Part of a small language model's weights: vocabulary 4096, 150M tokens.
Each number is 128 + 24 x the weight over its row's rms, rounded and kept within 0 to 255. Layers, rows and columns count from 0. Numbers have three digits each. The size before them is the row's rms in percent of the matrix's.

# layer 4 attention key, 96x96, rms 0.182, rows 47-87, columns 0-95
092:107142112115093096100143125108145140167136144092155100118161094116083181117109081123171102093138122163118168163144106128153143068154079138121112152140151151135137134153139116145152095109168134131134128136120138175133091125097145114128132110140129120098170155122138127131157115154126156131
077:129169081141149108118134126126129153145152139161120116157126133135121159140132113099153158142121126088142142106098089079187129091082124166151070113149178149129111133105158136107110149151114120114157135096151122143134127137118095130143171122152168127124123152109137123126129120135057145140
101:136107124103153105124112132141119109091160100176120108177140138140129152129094119126174126153134133085117141146169094040129159101099110104132107119127139126135126116079168134131100160134118131125119150105130126119146123137087119114118159149143116143110127185184140117117157152146136152111
100:139134133114113132132119116096140114144105106099128113128126125115143129153094143203115109101108105171070108151162132195082154123118120131120113130096110071126153109164112088157149140144132132121128125136102126095097181131132117101133085150118093113147142128128127120134121156102161119096
094:196116093142156128134146121172128108116091133137129151131119139106117157170085105088152109158136155130113140111105124072156157095152096097163118116123116110138076138103134135135141131140115118125117115122130127179128128129162102121120176118108102111123099169135122097084128094115139170137
081:122144174144109135126150134134149091142121099156131076144137167095150123144116134165154140119119132124143137116146129079074118102138107099106160149147157116118109187102137112109119116136104126088118132083146160110161103101154190117108168128126134124113106113104167142139090137153125097110
085:089135131108180166158098131139090130155078121075083138123123121156141134105126103110173125163135134140125144103140095091113107077118094144188132120142125147106091128135127142141127116152113090123132104175129136099160142180138115143134155148126143101108127143147129136159131124131093103112
086:080076136129125116124112114176111128126096145150131100130104116127134172141180123134139109112093131138105101104153084152137125134156117062122126111106074123130161118146146148096158122121143128105132130119130151108095184129101102114176126091144136142123117111105165133148159102137126169156
076:121100114144124128074134142128127138137103074138141167110105118103132125144134138130148148178088091118163150106149137145101168089133138152095139137114123151127098129123153127131160109119143113157117141153141141136134108153154095157062154137196119133153141134101117079137152156083142108112
102:148094152149085126129123123136132100114113178114098132118177111125154120119118140175078112110113118148091119139160127194122121140168147125108148168096131113125124110144129104147084128175188171124153150133109113115119105122122111147118094141103117109131174078120118140161127132148130128130
084:109125170102100158116122168106124131120105120120082134059104138118100141162122139160137173172139103103136103165103131149134145173108128113149134123121102091110141119156169125134139140105163133160138153131117139145108157148114167095105115147105121098160137162151106181145126089120107137119
086:109150067110133136168129108120149119139114130101160112134106147121162118136131116067186107114126161092139127132140118087137095109136116176173102148135110134132153185111104176108113132154094149129112146122143112100163107123133143120143151122115124144136111198106120093135133137160129122133
092:137104134111117153082125094151153127112122169134117120070130119129130130086115144185067107081106131147123143150137143189126132132090102153089159119116124137115141147155133123173147119108146146139100134131099160095064144138110158129122117166098142114141128093106122114139145138119119122124
087:145122106151110152137128127100114104158116058131113129106148129166123112092154155168106124082149137116134086138142155108134143071124197105099123141142105137109129104136143166169128103074175112112144110115126097115151130149129128125127131111096127137134150112084119141111153115121174120124
093:122123086125123114136117143174175183117102113105118112143113124136121125157149128133102138127116111127149124107119174157103126101102152129100173153131170152172134161141130131120129116164173157143102130111105064132133154115100119141134098161144120152132156126098065131139144079158118134113
092:144133090089088116150112120129141095122117108133130121111173184134118156154146118161095126110092098173081136126103122130128137148118126174081134138111128117114149115154127152162132102158144173128154095147147094079136134153137120139114118142154094156178146112135166149158112147102104129139
084:153099121124157106135174093129121130104167109151090083139099156107148148112161145120148135133144166104103161120141107062142133123106147146132101175173127149107086130101112115125143129139086139108144139123149088135145147155131131161127140078096110123106110125107139130107123156122072155116
076:147148139121118096139128084141126134120146129145065108133097132102095149119154135127139076125076125137141106137158148116109109123113112081120134151125110127124117137138140118140155147145133161151124099081131153160147157136119124146071144128125121105131136127135144219158143092081097164127
073:123147133141142125138115153105182117143143131143137141093123141101107120114138169128102133142040136143122133128105154142094172103155132142120163121115122141088152145097119125116104113092125122132106152140094142115163081142124167112156118133118088138122147134098165127102151087156067103107
083:158152143127088096135115168090177112161122088110123186105132095140125135109164120105118158100120125120129136147132088146130131152157135125127132130131140145089151164137109122085104146140112102129135154176152122108152145128113118144144121140133129150144102120089202133130140157168069113118
089:120103167173123161070154099108095185119103140136151152112145146123150134136127133124135105183069122103163135148095129134137107100125176111071151134128160101137110120142123123141108086118110110149146142155102142163115109129107142118104138151140157094102128114144088130127109122129154102136
093:127077100106168074116120091160136136132165080136175124107154162138090133135146089111120154181172133121106157136163132109130102125111110128141120139138125149112115132091141136153164137080105107119121138123152151140153165108145118090104132154150138094113119157163092134149129147107126139115
116:104132143152142107147141162166173079125171158131116120151093125162166129093102163142121112124181121135146139118143151131133097124138096136098083106118160127132132104115181108129138092143159140122135122118109156092151098153130115151206127117121152134132088110158135135146104155114129130138
118:128111127126131096116109090159129112171121117094155107127166114150171143157126104097164144144134148145136114111134146115149165078111125101169113155157100114111141140136073142114100141110064128113123090176134147133152169122123102131099137140069105114121138166145130100110127131119156117141
102:128119128116163127121170142123145120084157158104128116121111140080118100130150131094104154161146133126125118103170146121134111137138094164097116117148145169154097131087148142121167143121159105130116187116159112108115128120116105156103129127152147102166102133163152156112151197137150168154
124:131132168133097126141158120136165141106125139150110158141109105131128083095126171169154116107109097129114157110119154167133153152142115109113128069104104151143147135108140096097112098132133123133122124130092172137116150108152151141151132160115081117119056090153141140149157109104096151103
117:144126128155149162134119105150161114143164128133166095166135103131141156103129117105132110120100124136128145138141110017109160123106145122113147083127189127120146126135124157065139133105108123103123071123132132140148160144127144137124133139116152154145122145106141149097113153144105134150
119:115120117117176129121139162109148121112151187075127111163140159105117143142139112148135147135168148114147119107141151186140113108149110144160145126114140163063109126097147170135123147120156123131132177114142141094117114114068098097153161130112105132116160108099150131093118127113137136150
128:148105089081154105158124129144082115095110110062159152141122125143142052136105122148181147133162120160128114083117123119131124133129118155159133113123144124130130104143123097155126103097132130127118132157132166094157156110129137157102136146114144115131113109147160143167073104129141154123
102:137111109139144159155099143153103095129122076135166177121120118142126102133113101144097114161114122154095128096117129153115109132117194094134133117127130110168143154102079115125164139107168134122117090120110178096161110116141143111059109135117115146097126114110127153121137167142107133150
106:158188095165103098123118126093162110142125145153086067124160121116139171120087181096105138158134123136119152178132124143129126119099145133120140123178140141104103132162136147110155152095117165103107146148127118061130116130116133125097159118117158119119101142134124147132135126110123120102
111:137117117079108121164091157135117136134127140147140172055135136111160094138171149156177106145115156144126120115106158139130120161111092117156114121142091127137150155135115140123123150064103114160128125159133127147105092133118099126099113116076095145114159111109120140151133123110133079119
125:135132108124103140091074143136139164133095125141167116130149124146120136078112149155130106111130125121185153135161108143095140124118091119108157119110167125059132083128112129114138132127118150123124123170152147134144134133128087136119145137127144155180132147091072172171140170117132122134
080:127133106110162153106111140169123125123113155136067110124156098144127083129123119114144150124154102156130154139113117128174111120106152091149117122138136095145108108108136143151112159099166190154135109098167113063122085146112123124121143162159181144114115150109138106148135146130152112103
077:130112135158077111128120108122121119114100091164165123146143076149115124150064115133115133105155125107147087137124162116118132137135095164072121147138156092130127146180135118155146115145087112135137147111140108156105150130167167158165094089088104158140103127132125141130139118145130153110
076:127133122206124159157117098122175099135108124135163124131106084094104113159151153137132128104087150140096109136112156131124155091180126167141139156111124144098171124140116113086142117122111132148131140104155116124148108147122196149155124097131128126168087100136103136122151130143136134132
092:115137152129100098106100123089085153172120115111148146093141148146148131181170126099149130141098165102149128113102078139082127154125153105130157175100131127100140138136108140128123139124089087140080154176112107140130167139112144107123117132127096140144139113121073148134155130137115110113
074:159111131145122122152112090130125152122128110131090173096170126096111109133126083122123083154160118137142126143132145116134103145058106082158113129147088146157126142172126116135125146124137124128151105123136141111099136143118103141083140123122113057133169153109172127108120127124113095076
092:157149154153108168107111119167143127125121147136113100149149145138090184111139147162134126164142117112167167118133135124093085113094166105118183112159151142172171152133112097132128106142102176124151137176114101123099123097133164135120145104160119164114126116157121133125098137128114116120
082:099162136148130115094121117103113191175091120124109132102135126124133126159143141133145111111095120133107123150115107155075095114099138147148115174126116142123127104102103171124114098088112158124125120081088150136159125131133090084090146109104117125096146108137168125131091097135109112084
102:141124189119139106080109066119078162154108117139145131068140148137125123134173132135154156117158124126123138139147093110158126098161121122111124087124111157127103134109118172103120109151126127101135132133128132136094126127137103110114129154152131095179175175112146123119137171124147095141
# layer 4 attention query, 96x96, rms 0.172, rows 48-87, columns 0-95
101:128122092095156124133158148090108106120139136124110126150107155097109086111070112096155139154124154108115123095174140113140149122124155106120111119176119155127096128140158151138145127147101173110160158116096104106166154150106102101123158163107106093125140145157163113075113151147126115140
084:095144145152127113126149129129136099147168095099122083140141112131113110131100105115127134146143145117134158147119138142157146156098152079146119114130127084123103155155113197165121103148126136126129140111120125148150153177156089123118135129112155102083154172122140100110089149118107084186
086:092127132135117138130102071166118108111096135123098139096093096185115101136109157140106152118164133151142126148119103140092121123115160107115159135077128092093141122163114115105151117096146117139127088142129086147132103114163144136096117140122176142153099114162145119160167141119093121154
089:141126126142155147125136160125120169119113141124136169122102142089134134081113094112163172127153147115119136132112170121106117125140163107131141136130120201093080135146166123059134114152104112137120070141145110114138134119117122141114117108154129125111137094150094160130110161159087113162
082:068130124101088117130125116139133150174137099146158125116157140140084094138130141109146110114163152144091135144142109092157095091136069117125141153143082159114140150175111129130143166123116125117160141149130106126115145127182137132151151121121113121140150089133103102135142089156181137152
097:183115126132105150155101149139174171090148108126151153116147119087140119120108135128132132165136129116155133102135140117162138118177063102107098128128112111124119131095145145153117149121074148146090128165159087123130158133170132138142120171113097106103128132139116067148145109125146129139
094:179147106137127122156131120143162131127146088166176092140119139126130147112163159098114128127136136151111121143131144133132170162112161134131128114109195110094093120173117124131110087136162123115111147125096119100193125143125153097110145116167119100117108123099120106092148154081129117107
103:053122196144131180121086109159150109155175130120124125158114092117143149126112120144089126157147141133133130156128130174149089150099131099157126127132159107119142137139137090177129123171102126136141098102121117107120107117100125129124117134118103111115143146146104166140156117121082099129
091:142135156129146131111166089129138159079164140164101140134102148144153149163119123133150111130149112131131136156090089174126119086111128086156106140115122100115135115151142086141140108101136098095166108109105115121098139079123107113126102092123151165171136159167120161129144119144164093117
102:125138138119116129158116085152165111131097139141093131113133096113119111109145146165093142121131115132127152093126162125161140180143182104121156116161143109145136145118100150158154127091168147132139115150137121079101134101130181131129081103134128126117185097131105139120136086144110150181
106:080076130149131128125096143183153092133093127131104123085114142184159148140128135163116135114129112160161120162145083171105129117117114120084155140131147083103134104135119102130094126098148143155107144131156127120117111122117099141128122118117175156144107072122118118148177136123131150128
087:161134137103136142094130161118132100171123147101090133073114122087126163090122132119147111113124135120125131107115127094145106122130101115108139104160126105131135145120141117103140135101102137061161135139145096129159102154079074152136171155142130075132160109146121137124084151132158123164
099:112143140163154104128131118141173084070132139168167114137153126134122083167127072133114165137117113144166117120138116096157129145088111156137121084112124181156145123125143167122146126173126119089103110119123125122134097142107138096136134102118108103181099133155165138137114117142126147119
098:149163148120160157105091132107116098117148131122133123175109099155091109083095144109124135104089129102139132160161092125170070119173121139146117119170113125109107147140148154160103175131149135107140135084114131155122108146105118156114125152117089157153129117107138133105124140101102087150
103:127106141088132157159132114152161152148123153098069113121131157143120131160116131126139141138149112155126134115134126080163152123117150139154117151127176161110135139091144140127083130077108104127129139127107090114128131144108105104149133084082168130110071112139116051137140114111135143115
103:074077141141129143158154132094164121131152122106123158095168152162113103147169100146133112129089120141125093112093119153138149170078105176142137094114149134114123123118159102132118112099169139137129126146129129110134111107153123111079151148131159130142136123203144139145126149111139124120
073:143122135135164144109121138148121098145134117122155122122129081089146191148116077127144112137098122123106148134127109121131099106194126104162162109169129136131151173126102138136117116156103131122113162139116134086177161090148089145124150130162174163118141109100153100131136148097149129142
090:137101117090115117140143122112125168119125105166135125125105116164089090127148135162100125149130138136102100088139149132103159128100142154120146146119101094095115091139143116116171134083125139111090086169139101100079097158123136094106118109083110118174154132146098146154132139147103141165
083:129119147101109136132085115094155132144117127132111090144132146163115117142158137141117158129143134124126098097135128125089182149134157181164136130113116095111134086153157112152166128153151143115141071158151120056074127164108103118111127112090120100158138123114149152101110127122130133104
080:176125127084114105150148085129133151135123091126168110102121087137147049153161117154148105106146128155103136107146131123141145131120164129125135128121131142166151169127137119124175141116128124120155107109119162100089068131159124143103125105086144090114140098099135108137114118122123174122
089:094179135134135111115147125153086126109135155169142175153107120088141140128086117142138116135126116099156154140109105127168117120160106101112113152131127133130144139105148188105114095119114151135098105119125100190117121121145130160187126111118134157096072129170110089126122137133157118118
099:108140105132130084116167126150135088103098128111123100106112140128109147133115103139108157099073146124152146121132127116107125121126130119128160098121072135101177150136131124153104115117125150118161163136145098126178136151128135144090131143141182170109128129187161145119148100096173176124
088:157146114140166098165112138133118098080134094140107128159130112099141175146158101121153141161120139142147107121078131125165109127125118121164109136103129136111130138092145169109101125110107095137091113137148136126131128154157118161171119073141112143153117123093167176172099108154134112095
108:104103134127157077100145100102093062119116135086180137058117131123106118108130097095120138152133155109130162137124098117095132092147142134133106190117114127123138116124091118117100117121107166135148114142138134193140167153112098123114140159127092124139133137135128122102146125136142143135
089:118151150103113136123121128155086084167150117097170133096170101139133115106100144092123109151170142130122141138158152147150130143136135157135105130162109098146164139115127126119168085116139137087136110107106148149126168128119128189148137133115149138096158170126178111125128099146126092176
111:152174167114132136153097162108137154106140116118131117160133115138156110153103132105157110147163163096172086099144147115133078123123127137172141113129123143135118142113155127132166138143136135115141140135152140050136120127129139144177108123096208146098117145082127124138118104149129134136
126:123146181112122118138144128091175144134141136123144136158154127121091127147090097155085165111129123141167137144112156126091109134135106175120160119188124117095127115108147155100128107110124161153132124128163135143159113130098155111091112184133089135103102126134134144097174123122163134091
117:116098151126137111137133144142133087083148104114203131131132158140161150106127119119139160154148111107104165100142108145124121092133146144159138184083100128159122135136128092143143106114121160118152186119152130103137125111152124179108112111090155160106117116129097101152119092136112160122
114:125172119156158124129134110147112100141147128131114115151056111124189140167150162140141115126046099134110136104133128157124131125134144120179113123102122138139139124104166105139151113144130124125145154114103143131152088088129087116140116117096100126173074137110137100112125122106128159139
113:136140132134124137179088139118142148156120146137123151162122191168146163121123132141138112151120152107178117100114136109127101182121085133117149095105154151080118099133127111094159155118158095106114121127120160121126123121100138128126139101151146111087133120050119157145145127142131119088
112:093139119130084069111131118122118113139172130116078129075119140131175132093134151130145127160119141116158121138161173141070160138130149113127154165126142134185116125107140131108142140083096152142168140083153101125128119129102131108130114135146136142118146130113107103111152087118094117162
112:166143095106148133132056151159132100125137143106139114127131141104108136119119122136112109127162167118175137089144134148123137105136140123133176131131128112144156142128096078124138181128109126107140113141146154136132086140140088147128138089124115112131165174134145209123114167136157142097
094:144126162163154182136118157104121108140121108153148091162139110138154103121113113128153153131097125102162129155135115127154163130145161111136139139148165133143134124158126120144153150218130158175127124143134102089099145098126157146151125144114125114138142116118137160108123153074175158107
071:137143115117151109123126111123170176164160151111129159121093182139111124132144150105101082172131141127088142108127100146145103119121126127156143154110146121150137118124124100074072159100107137148142126128104133140129149152079137108142146147146107169110112178120164138142147156112124072137
090:133088110128105149153141111118139159123128141156122140137155118156125104166130122157139098169144121138141125077123144137110175110069129141089135131086137091142088101141153082139125111053111148129109102117122140132098111142091137107128120130073115148126096121117143132159101146145143176117
100:161137136104117137109092111088142151165119098156083139117126152129127111120144171159114129161160129147081154116134136143124172153102162165152110135127141123134124123136147096107160122073123124158120090147128147129101092153124113100079129143091088085135129161104170126115122140149097103106
077:095137143138164141128148134141099118136133123145098160136116101131114143147155137116163140115091126141104131146097120144188128130130096067106142127173142151156121137097123193102121132148154074145102162137166113135130128107138147137151127093156167119090172120144084116132139130154130100164
095:146135169116124105135129154163152156134146112179133119138093116129137128133185107151093127096091135090122064139129113131118135112093169136117124077124108086137155120140103129156136135137121130083109129125117135141105160137106157172141123089119126138094114086124105081082133134110160132104
103:144136117182168145131129102174108131136122143092134140145116106086125164126125161116134148170141120155095194131116126132160087131130097107082110128131122141137121155119092169132122133128117107161117159103145132171150106143129129148141118107172095125111136161138102184119136151120087089136
105:151116134195123148082119144187145148136129117162168132187130132109147174148124144096139080139114159100131165173140106141153116129138095127107095112129162146129101118124129128101120158105113135153121149155139124126136167120132122168161164139116116151103128129099109139126131140093073122128
# layer 4 attention value, 96x96, rms 0.153, rows 32-63, columns 0-95
085:157130133083132142123135119161120174125142086183147152154127078115141110120071072124123096072129149154141140140097116137114118104108152141132128144126153136079145140116136123161135079144164098093167149130135140100113090131129106141124125122127127131101143104117163080144112106128138149134
095:168129114177139115138133128166151133122124111149126100073119104144146187116091144127130116070129106137138133144125128096123169107112091130092087161161140094152122108153158142111134126096122112140127114127118123116154162137138176106127125131142128112108118112172158121128148140083159168180
084:125095082142140100138102145105094163087144150103080144104109128125143072101163147103144130114108128160139126176171104127145166133098060144168108179108117158121141103114169135107122118107105138129130166095114112142151145152121123145148140147135114119134106123131104134115152135162131128127
097:136092098128109119127147169112094118122173143106132114119137151172119134135115108131140116153150113144131106096140100132102136105137153175131117113100157104102176156121131158053161115133163152124127078091126152121096090094143157116148116157147114133097141155120134135168115145115125081118
075:135114075086105130173097134159119101083110107105132145121138175159146135149094124138113139136093137123135207086168105144122131141142132120133130140172122132093115147129164159149104136132143143105117110121152167122096128117096108157151135164119138133128164121087097119113139104152124142164
087:090098115092111148123127146133117177088135123146113140098146151096106133131107157144140110139078101135113144141124114125166175166134164099157149118153106113120122128115179125126116128131137102129107127144151112140103113133095106089147132082108131098099108096081114112152167141148147062105
081:153155155147144105134081171144132157118150163161153178130135138092129139154129114132113100154152110131094107110073122148098129126101124097127166127138095107142122129108143138140122191167157109088137118144105132099145119136103147123157134157125147113092160161119121110134120073114174131109
087:138110145140145090113126127147115100165140127102134105151167129091158113119134098131103080104143138136145124141160087104119163141156162132160099146130092139163114157144136152113154115158124129120164146178135123090111117113112097175141106152164160152127131131075101109104136136179165134105
082:151121112145135146124121148084189142166105120142130133114070086112100167169191135115103121128114101158127076157135156116130117175144133115141138126126102161155113109090105143138158144107128147155093135123154154131139144115117149166122145134165147127107126146137141131129165091134131098164
092:154061177113160117164110110122152163149103134163114142116134145092149117082164147149119119115149109137123131140099136115127144168178142146094115141129095121151148158141161124113105155122141108112131135171138142121102138136147152105155128145093118103094164092123132102102084098141162159138
092:067111133134139129138148139132154097078134176147133096084135135147111155170114122094094149107124124111145134176114122124121090135144148104097140126132121142116131113147136099112110114165101109152146154137126129143145152144086085132145141150106133162182098152150143062115106123143124169107
096:133145105157156157116149122140120108104124148108087117142103135139118114056110103107114136155159144120136110134116087140145153133093105184158118115118129115101110156126126140174114167172109118138110121130089083138144105101099148111129176171078178110144121126155111131125112132134143107107
086:115106125164127087135146141126119070129128133106129151151168121138145122120132121117122116069154145113124110137125091121141091166123123115104131131072096098081160113134151157142117108159117133145144096079142137122123111064168138129138131093123116133107141117118117202161147122134128126087
092:111146203110124120104115144140114119131083113121126115138139137156128072126161120146129128114091094146136148125117148120131157108100185111131138121123167183119150143113152120123107109183096146141140142145144121102143139177107107163130122152151100123161158158116167125147135132090090115164
080:128139100119158154132086180125121126099119173094128114128139128133109164143139130119107105105097131123102132144134121117143146124159115120099102142128101140144081140139075124146093142126096099118104137088119131113172176132109118067113136160119110182137118098115181105151116131098178123121
080:142145153114130124121119110117127132134163140138102138128087138158163101158141144108154103131114147128151125130100105142129096147112123161201134111169149150150131160159157138137133087148129180116143126065164150124171116136151129170093119081074125131145135110097141140151120117109129149095
102:145156102105134085100115094156126136108124109092189111146134134131169141121160115128119082132088130121146135114123173137113123074124175126136138110154124110143154125120127114122140080095106146119158116101135122083142121107150109129147107121131104105074145135151165069094135159141101136146
076:182108117086127153072155150100126124111120153120109125143162188137127133148115092129141148100134139138137156125148080134114150128113115098133179122136129098108132126118123147142128152186139117141116092140106121169137113166139148103090150111106148171130133111149135119124145106126180167085
084:108110099166148133120076099165089160142135109185115093115112112119129114160149167126110119148120113145107118103144145126123148100127175132106137099135121113122154140133141144166109144172112185159104111127073138110074109092136151136128118140144134121142181131111126177114132125123160127123
083:132094164149126140129105133133111136170134115123151137129161174115094120150130128132107072140120097109167155134146136138163152112190119132145107157091158158126151095110105128114130141108073140155164153117131132111100141136101111107108150098103128124128075119112149111176105126119108109184
090:150099184133103149095117096083127136092169114116125120141090138123064121158108144138128119129101106139116129182117162112112124152168119132134135144109074113097127105148126148160117127099083133097126127155118135131147127163134143127112144166109114158133161139157178147129143105144085119156
098:184126135091100162114152133151103085080150134166079114153180092136149099173127120104137091122125097125115108156148103148135108131135136122132129091149164140169128128131093143146147116154110112172144120139161106143097120156152139088165153099118140120119140149090140102125143127112114131144
088:125128145145110141102137101120108119121195094112125140159117152109167117115144125133148089126099122110149103123135131116115146133144177103117086121120124116085162129113106131124134134149150170159151129158095113179188154108116120112123117117184143079082126125140175130095134158140137119098
094:122169160109118118160078110123165104083112164182102132155108157113116142134096145124126133104105125114121101102095141118126175137163128124154136125120100088138176110120124111119112140117123109159088134116105112155137167101156165110081130114136100146126107178103138145112140091157128158120
094:126155120129137098118114140139177087122118137152135106143151118110105099135148111110150167139153121114135157142126126130075116113190094182140107116141126113110133066136093112110083149155130104130152141115107134139137121150070120130102140134112132147146148123107134074107126126111190137084
103:156158060174156095111165123106170124097144140107141148153151109136104108117126124120102138130101142127107126132186106120108115141095091123147137102107148122099149136163131123122109112146116136156114139102091128102128145095096117097109102158068093158151102129091129083128127126137097119149
068:138141127117156112096121131148125111120120122089163109143132105161087135147115134113142081123119139129116129087158124125154128146170132105173170170111124129078151137150154125126172112143154165126109132130148078093113137124113108101111116131114184111120186102075149162118131150138097122107
083:078140164127145104129073119141108130118077145130137156089151161125175142120110125128167105124092149142185127108135166133133107110131135117102165090107126127132123107124116107092141088104123147147186103151128145145145134175134134130115127156156126096109155154135121124124102066121131110136
080:125081102129126139114135101127145141158130192158150106137125107161128162098179093138131112130148103117108136120127163124167152126112115088090158117160056114132104131155114100142097098126139129103115095166159129143108151139136104165147084103098112105113131147143119144120098132107132139098
101:126149173128127088124101123139146129124097127135160134144149155132106125166143101097141091103114169145108103103123159132126123120142120091113167076130095104146182144166132086118108149126159118109167139152126146138132059143137143180139097166118124160100128128123134131125128127132179099125
083:157091141113122145123128118143151157101114105164145173121153091159096129084113170121124149089138125139179137088109132119128130154123108095116174091119092098114140120114101115149185112128123148102114132172122128134118127130135090147101140160121082152119124117121117136143109186121176133151
077:157157089113126155093133105096118124127136103079098148125105072098133122102108115087126059134040121116152107136139122137126125127142133164129143125123127105134153140123145141128139161160127156138081157141145159151119102119127118163120106132136149139111128111122117166114137096165081140114
# layer 4 attention output (transposed), 96x96, rms 0.138, rows 32-63, columns 0-95
088:107143132150115141158136096157136155136104070150143155149161119143112125139135134130168152139137125128133113136125109079133079124134202143124161129123132089113125126139123162131114094130126100130180098147161119105140117084204161115129132070151139096119130151125104120140146104127126125136
094:128110127136138121119152144092103140112163141151130093105087130147123108102137146138132124140128156158087096122159132109150100127182074086124129106105097113137116100112187156162141159120124144143128125156143061116137147089168107085174116137108126134106164128131100119100137143121141105138
090:119126073093117110187105105110130113104146125128101131144104133124160113095144132142132150135115110128125107107131077108105121130143091178148075105092148131167151121128145095105163111133121178141094135079082113111127086130106155131132103151151117121163106101140103154146104136142118105129
100:157098144158121162126101136125149127120093159118109112146159134124128157122116107140134130140137161110155157132105154160121112138169152129168135125099125083123122097129147138097133079171162147125156127110152133109140098109059106171193101168135141167112142128117145149138104174136127116135
076:133148088148134137133108127146150127110132078148171117112111149170095105171097105170078117108107157106115177122137167122100091147135120154133093120131146141132112126154138043112096101127117145144137148150129155101113120115129127130152097164118129103119133145132113126133121112114074128093
098:106109108144123111150099098117130080113089093157128089118155139104146142163144110125152126132137156117125101114137151136133099109124116142108090129134122106155133132143128066147126125153103102138086142097086173096130133111140117136154137104109087143132154176131163132142065123160101090085
080:116140129144093112154146108184164136116120100147121117108177110149134152114101086133119163107156143143133125106088139097147118117086148118129121149114108090127139087128135102157125140118146085083130122146093133076103139144133143107140143113161194108104114151138139083119156162120146161112
089:130189163120167125127111100136126116135140170100149109116110109135116161125076115135150159138098100134098132093118137106137131105106197118150141080130145137124128162169100132113121138110154111132167153116124136115129133089109122107143120155130160127130135101136088131082056108159135123117
084:100143109151092139142151119100150149161082177159130125120113126130126138169139140106130130108165114152087093100128149124133170120117096101140112114166131130126157095145150158123133148121145098129129150101136125141121156139070150089089151121121143137128099101148136169123068104098101162164
094:111090124104131088170121123177089125099126170134124128093125117153150123129118094116169137170135136123129084136143160098164136108108134147163115144147174123100097125125142096116098125133117131109118115145106118107149182097164147113107138098121160136172189113148134131100142124159154145140
088:105158132152135114118108096143139116123159096164102102127089117122108133117122118092126147112132118124138132192123145133145139120105121107160132085152132125145117173148122127133161113110107115099156160147094142175177133098171124141138143137136104135139128115118140086054169070096120142116
103:132144134111147154100129140147139099162128121117119095200148117153105141139103120114113177137101092119111122151157094142145121124151125174122139105084136115133109112101106099086087147120152142122095173103124116108116149121092129114132153143176149115131121138081121105154188151136128096158
096:114136161092162144127146116136156174128121155129152104201111143115155128140107125099105108091148153116148134130097076095129107153178139109148113130121112138084146117139134093169134107159139176132132128124122095134133129119099097133105130156113115140134137105129146136121058184130130119103
093:148144150148146098203108128143136118147111134126067112113134159107121111135122179151116154139123143147099162134107141107128145082077097114155154123121094142177123172120104135124120149088130109152157102158141152121101137145136156161113116117133105135111109137174150146117088106098124111136
085:124159086142102149142111110107150110110147108155084077099116128116121120146134122162091110130112106111092099135141118121161145150114097112142137107086142141170142091140117140179140178148070113142145149144110105114154127115139136124125148160129114137110111102141146103090185114167137123085
088:125134119136114148141109147124123141080116101117140132111142095138158124160162103132147128137142107135124100107074105101089056137120125168168158152109141141104142103101107140113148105112164116097089100101138150142099083115169132152120134128161067133124168132101156145144136096129123136116
112:194097115092109115114120144137124196136092081146127148084127141148155138126153135132123101135111126142136135119130155149121114132110177103105195128156116156131124152139154171141157097111117132111132094125125144096110119118135156140130103118094080095098161098139112148091115134124126150144
076:134135136099107143100101085125127121131111129145145142149173145135073118114106129120110156093107141149141150130132070168125082115174097144153125093139123119105156131152163091161120145151117119110106106169143112162140132130133087093149159150149126157118133142109114116142178154112151075141
082:118100107107107128127143145154091135194098098066136137132079126140153137171136108164109110152133136126097142127111150079177140114127168121137070122127133121133157128087142104111130139131159176116152130161143143115118106125099124092105131142148146131108140132103179148136112160137116107142
087:129135099144131123142096173125100108108161111127058146130149136118103101160146117143157107167144138129172113136117137150136146103088113136112087125113100120135133115180130156097118144111097133168132128110131133097152099116085106139125169128086087138147116100194125147130104129156119116099
088:105114123109088166121110115173143142118153073153138135164110130130122120136167137129145091123119156157120130134150105093114136107114059124105126144100094106137118134133125116159092141143091144109117150156146132142181110157154132109100127132138136185153160110174166137119093147126143155161
111:126121153140109146143083120138139138149086122157137117174170115150130133160134127127104123125131148125151072112118120105125118138104149119104124104152088105163119117165138075110123173141100079164135094124166153157130098121130163105159132118165117099136139160124145147109186088116140096135
090:128095156104125159105127119146122168186160130109117144183139126173157144140131124125160110120086114133159121099169105106137160139138095115113138125144133105142183150110119141139122143147133133115133095129102146122119114095136132141103111098119102099092180092098140141074095149117147081119
098:142117085087137122126129111172135134113122168101123140149140149141145141115120100099078100138156113110119118131138147082118124116113101137113098120099108124130127133168151152195128130124116134114102135109105142108173152181143042116114156158093104136131149164161141123119106120111129130155
099:150154136108154123098134102149135091137159098154145132095105089142133126128133158109153146144114089135124136135128111113075100102115125129138122082136096118183141119165108142134113113112145100135145135130113121125204183111097119133102148130136125108147117130159161088070183117133128145139
109:134156145147139121124154083116166157127137103121105163166122103134158119148129135091096182128120061125134142132143129116131137163108159106141130072102131130142133134121133126135134130164126145148140165083135151102171133113112148111114110148106088125123109134141170082120182185121119128153
075:139129168155155137065138078135137131107128094071117095112139106118116112145087162134100097104118089137091118084103130103127104117130136127143146126096135123126119128107122096147116081179145150153122107132135137130125087133124081136134173123099160095133144118126134159108086149135101118155
095:141088102083111128170102146141118159120172136134119125119119132168109143087154127185111097151137117150137157131121126172166117135086124130111141101136130162117144143131115095120141111112159141134141103132109138153162114148173126145114121132117124092059133132178145134151111112139146186095
079:128127166093133122138135127139103176088125153147147119089151121126160141146160124118151117127135120163110127137134148193114155125134138078099133139155152127115132140124097099173143134116159183116126158192156129176112185151138168139108153131126132153138122155117086111105126121133147111119
104:127120185097120117147122083136139184159112113132126103093144128145126124101135109159106129133155089143140154126126128087115105139078177079118131086160145136107145126121112178157122095113142134120153135147132139127142168180132115146117126157108159094098148145143153114120092130115159162139
084:116088136099118144171137098100085140136131109108136149121153158092114123174090113114143132122155089162118151130165125111114122131167134103126149149123136105105095121151124175159174124135106141168127156137129121136139165146178141096117147106105162135071141129152102112185139120108117144147
078:158149099144116142115129141148137132163117108091110124156135125180121105128107090132104112126122084159161089157156133105117141151106165151132146111101119144111152132143124080113138110156129097110122107079182187106141115139150134134066104150130149142149132126101113149165091129114103099131